config = dict(
    n_layer=18,
    d_model=160,
    n_head=5,
    n_kv_head=5,
    norm_place='pre',
    bias='qkv',
    parallel_block=False,
    init_std_qkv=0.0465,
    init_std_o=0.0577,
    init_std_down=0.0665,
    final_lr_fraction=0.0,
    doc_mask=True,
    train_tokens=155600000,
    steps=4590,
)
Each number is 500 + 40 x the weight over its row's rms, rounded and kept within 0 to 999. Layers, rows and columns count from 0. Numbers have three digits each. The size before them is the row's rms in percent of the matrix's.

# layer 3 MLP down, 160x640, rms 0.0666, rows 129-159, columns 0-159
104:484505462499514530506466533412555467506498464579449557479451515514513513561509533544502520493546443472563467520444559487542530543483512515451564491545505476495479440515459498470481479413467490553452391486563488461542519460529457565559501559516510511489441501575513495486499519557479494489456421458431496547505504497515524535586498505460479335486454541514513518470518463565510551492525543487499458505527502556550470449483488547545546502455504512471463489525559513454558537513429493
102:541489540500458507554407436494448508514508525438456579480408496520543555493426514453484480444481532432468478559472487590524510472556524545521514409565461547514498533505512555607486476467494540573498448460416453549507481519502462496460544435483401516533501530491483514510483476505456608494465482542501477455519499516538510531523482435485512528500486491514561430528555521549491453436422491538488523409489492527480530599521474489497455467507482567420476504531514503583454537510510476
101:475579517511450501562476585477503513431432549542529494517463505515520550527462474473496459456495438554426570549529527482527474446430529555440486541532490486535567505465478510497492472498523497524537521454547506486463522458500403556437515507559588529504562519547520526529524512488492525512559549436474562475519496479501580509525452462493496477473495519545482590467411485488495526452467489435520478419562512485506499533465524528453402527548487510545584535542497476497515474510520429
093:499522527491491512494555453455528524456563473419530505529439509555490492477481387482459523578486502538537549489524531533496454466515499605483461491507548396457511513515552542511465509476532533484499510543506513506584497528486498490497567465498489503502438507469507481462494510465527545465497453491469482454458503498527535538475452526490464500506496478485573554468482533445497469503475458538523452417502490476531484520494596533486456476455536425559599474495487402489493551500424516
092:527499546505569497486496513515516552525556510478422475560516531486513466458528550543458567529528541510593460529523532481491517573509487561526608477550554550548479498539537435515461465504499494437515488505514482460499541529580508517535524450564526497490531545460469507549495540463451465487529475453428530543539505473540463535479567527544443489509527525462453486476515491484490488546384469444565531492535482440510504514565466428536494495578523485490485526476425485539509512511549429
097:552476529498468468517500519503535436484482483520516581528475521546456517449523466464474460401549439507506515494480512550443455468479505523556412538553450526472522514470501558561554508570506534461480478543505526545421490466492502506431529491506558489483500521462523498524515598468454556507498464510577516426545459560487386517519522496465542542439478522507548454461541408493494488475509494478497546503656512480427486599598520434440447431634454592472515461499509497493450517543458486
093:496459532513486480489444528522589465475551510573499556541466512498549459460427417495522479523566497506588518445488512538464476507498487460505494387489467537485460484476471469476427499499425545463430506450424516550531498510516540483550525519471462505455496507548462502443500536466516530513533422447512485517522476440468512540398513518548508506547468488477584492453457506461518512517550513465514500444492462484538496467495461428486517416455579484566493523479483497528470399495491488
098:506474506443513457436454446543493515526533510471515515526480472467481444516562452568512547492505488500551527481490512448527551505513499467497523552482512597540515470494517491550481599557490498484495498527470493442455485469428515474531548501543529498532513506563547511477498496524453513501464538400519447502487486521531518504512493524486501423532506477508508462534494497498501535489476530569429548508461436504495476481483453591517508483484585495560480467473492459525513553449505480
101:539428483484523582530510556528537491508521528553433585462463506481596479512501443394489544530582485442519455523506480553509609489437460473497500529495549464510499565491457477495474437489491542438539471549530476518513477519524466458448497537466513476431491490524537484485579473509481481576491533387490498481478504468496524521515466495468502575488572487500493553473525483435552491543500478485481540470550474510455494406530536543476505529479529497487399464505486517455466513460459513
097:478527487462553487480515498511516483399519488496519496531541488528514557487516446531520527523497545409485563551539485470488469507548494542419497551443469455524540463507463451506483503531452488518490503569411528471494544506513463467486434553446594596465557517573491494475522440503478513476473450461554440573549547587463523521497474549495486480499490540488534507461490517510506517508425557535490525462473525474525508449554504531462505512499477480547501547477432525461526550487539530
101:463545525479473450493521499500519513557471497532487619549565513431476495466510545551513462437544513534556536480495550561490546541442450503514493458530503541520499534521495543548470514506491498463457398540506487527389484465466487548498468517530471493471521487516497520476480480500506498529544496561499560525471488440496498455451513548478516524511510491450508526527528481464562423561492486585548405474576492454515518518515430419486510533561540511418382494441562442498465492517548566
103:495427448528457407433448509471482520457441451541559586479546510512520511527433506545491478499525513428507445487515539477495504493567510463487482534455538561478474509521516464588519469448501498507544529487584549513529467446453538479532522475490519430462470487458485479551438501412475487484518476483506531460481506548472445567471505448502498540508486536465499527476517495477517508516482480482413555469479459442496420461505503524499560527578434473494506543536474500528465451511532469
101:581515488486473462499468414547440460551479493486478594523523493507497417505495518502587481498506534529566498487498423478546526475471463469495466518583527533572504504494507429514505497593470514515526463505532441469510467450413447505550461450459459503550479533490594499438508493505422507494480525448508519527562497507501476502488463593493452471527551526530482501499471497471452458523457522479484538467528495510519491535572528422446513591541460469433417509512533536477490472549527545
100:485480492485483476522523408501542563583463508435497478512532499487501569490460435475470485470481424457484444448596615491503546485508593497482500487530497484521494494457574582516514489500486517522592568459486533472484488571467477481527475492487449436450467526444527512510482470586544484533528479488450482493492528483557526529508523470444470518416485517524519540489440477457498433416406497509483450483483492541482536603521516519492504490555569437474562485473464471508490494437501469
099:528450515409440463532459520538606539558549501493541504455488537469508535486477498539531527460506482552540477523559474500518481515538418480473473518530547533476535479469485468531459498509460577504580497492470481454507553520515505490427479478494490515486451532446545495478439483491510557471465491429449549528481516536465503463482446466490508542489483528472486499510434503457393541519549514635527498470503515611593502565482488488464527394564555511476453468508592528481577524460538444
097:535623484453481529421548599528502507574525507506532483473518575509549508460497458470491528508508486495511480528553526519499487499498469481535484445523496510493479526493454493542456510474443477475539505454514520440518499563568476486586531525508495504471509510508540517436497590481489432512456445502519455503483505438523442550534497518502510463590505534501473513536478536564511518495592447503464507533423496532505520507444479583523503450448480469543505478480417522521489518566495461
106:481501564500583501427486484537420538500532557484475498479540482511423521500552448494546437497447518497506520492509374474527515546500462476470600529523539490505470567492517422467485476544463583536533510502477476489470491493556578497527539519511522491484542525474524533528508485484537508510485495496510469429538476495491504478519524478516559502487491426518483419489505524477544451470466482472497493450505497477533548512488457407471529482527497497510533468476501508464434518490452543
099:503436516517577537472463458470506477512482518537572463542490531530521514536442507448500464521488519537537436523493571416466531504563519476489558561443560505464461559498478538522571517495509457524454550434441522499521526523479481466523520484530492562534577524509508497515527457504530475526491472471444530504484488486435502529485514536458545514484482626564546481468470497527573561466468462484447551426510499560539460465431526574445527588507385452565510547534497506473441468564597510
098:524468544456428565519521510518529501426487508493452511564457530555503528519448482463494471515582549527462602475483471486543561487428455543583529507541497545450485555561555432554515440504492493474443474532520487549471534435514484553439547525460504515485641493476442509499530419428437573461499507509489495502426509514507501504435507496514497538477560458534502482518550548467462553455562481481531467534517562513438535445548452457572490537560438493432463549542456518474491507481452536
104:493455503500494543468444484481435539507553504454470480470444455513493492484498478510433449532525471506511494505458487498511465522488506523420449483520499489513413468515536541487466498471533472473477519481505526484479472529427460481509490482466503430487491503501531546488506479518505449452508537464495565471433536573456445531472503419473406536513460556525518466474503514531475504507433490500552604466552468550499493498466572497542506488469481457461424462518504456440494515555543575
094:551583463473575581529486496511525501474555511509515544525501533574553476506510455460457551515495508549513530505501520541529471482527451471417578544495500456458463443452505527503632511551505436534415585529532512504494538435540401570516506495537502430466512454538529503423454421512518511514526506525474479464486511519500475462450459432480472535464492491492527429510458473470504450469508452482512466511492464441534462464594482568536507552483552548511473543526489464520529545452582479
095:537530439532524485544626481487549480526418506526536458499534494503449446465506464477479512490556501576442533453507435477531565502520500503459486513530528519475490484481504401487467448570422517444536479489529502509472547561544519573501523469485455462500521497434480516482463550447527451468537540504514502513468483522438399540463480494506465537480543523489527488580477536581522495481508394440572537511515505432421504563427475498474490493469472530537561494506446503513466482507524470
092:456526445529546453493469505498525513491468460446504484504440514504519570439526503598441554445513587489572553573509414519490465500514484489564483568467467529594498451503481504471486467536577489499481471523515494409446503522534507540510550517516511464564429533496517499537532514490484399468474546532484502509493547458537525571536485458536546502482568466469466528465525452548491449524458503507441557490562522424580488543474520494471452451410481568476416551535491483496479553487495546
104:558477538495509484491453515520458526494531483531562498521464478504492460450460427508512482504520406521576517589461551474522508491500523498493462528499495510525540517497494479483481558435521516440559476495448483559485475461507459526582549534481483459490497516546476484526508546559538490487517513524535521503515485506446452471519532504452465473558561464566512545514495504561444504491499531460445462563444493564580517478437473499488489505408472599427498506549447540478549525534518550
105:499563462441514508482593472528436533594443481523486551506526444516459445553517444555540452509498476490524535461476514523507479521523516512522540521450523510460465511554525463576486470481495498482485379526505518523482480485511513490453490507505495445469469469490543554451444499483479469494492438472554493504500487488576529529527541515527514443496484547459533454459473513559468586579513521481481511515489538420487480520500549511520496523540504469529425486545468536479500531505474500
101:493508523499500523498587511514579507470463480423510524553532485535500541453509526487484491482523487541545474591497646511528556552553476478479549459536503453398503507530484517458518569519485493496526559530541450466483523460536427569481480421512440540490499457460482481524536461475488512453558490483420537497456526507476449468459534451499487529495548508506580512523511515514510533514452483524580493501561520499530522567533503490476501524508505473468416461511514509452394600497498521
097:514485548548554446517531559461537564545487514516536565499492499452476507540486489533519504466550553466524528516515521547487518550506486536493524506471555504554435421490486476521479451438455488533458485542538496555501486487451521511524454521495463489470501494474485502533524542461528468491428500525519576522461517462510534497489501595503481456525438389501572521476522464587451509548417451483540440552502504438545515493496493452530467542532572518475514528462558433510509535495550509
100:520541560494558556495445522515497505520552506526477466471479469516431481461413423479454501561486497556484510506529491477499483504507504470482472562482515528544516454523504531520425494533491487468495543477485482489502464526496524512503504490529504525563529507493540486568478576619460407556401503365555456439538478484468528527533515512455518444464506408549479525521537493437480489463550503529489543499477503529556512427487488505483453460457522461527536517490506455512503499637519495
094:579506495494468528418555486527501455443550465522480583562547516488493514448405537541432503488456560560495588530535571472534468484531480482556518507465497515489439466510409518492478484517537518416475497449433520531509521460489552595506485511488599484513461529517448515506456467493544436485447465480465566440492489467513509496582496449462511510582549514469462488458466473490460511505507448446443492424508505501560512463489522474430489507483583470440493516434556494507500492438534529
094:467465498499478563469498565548452545457439529519526489427497561529527579502427539490524518509538446531501527472486394482556456538537582512500547545466437500457487475536482467515456477537490556477475509541486500464553522488487496446537560544559487447457546520504528449502539490498501461540483531512527480507551529443516554455547495567538483463500528465486539481484493510482516553513481496556519512456516484498505533446488560456480417450518585474417518506498488520498587502467478462
103:507517549512555546520543459495497490495477518546510517525576494423518483502463461476545526468435461533500509474503526402456542493523506430399510541508492508497495456480516465471525464533518574459538485503539518574474512484472482506482484544486525476474491462472590450517480497527489554521433536505486478449503543520429508505491453511511461472456403500482537644453496463524405476480576514504526490539455486428516550450458571575543446534489481480535599494541478461525592517508501494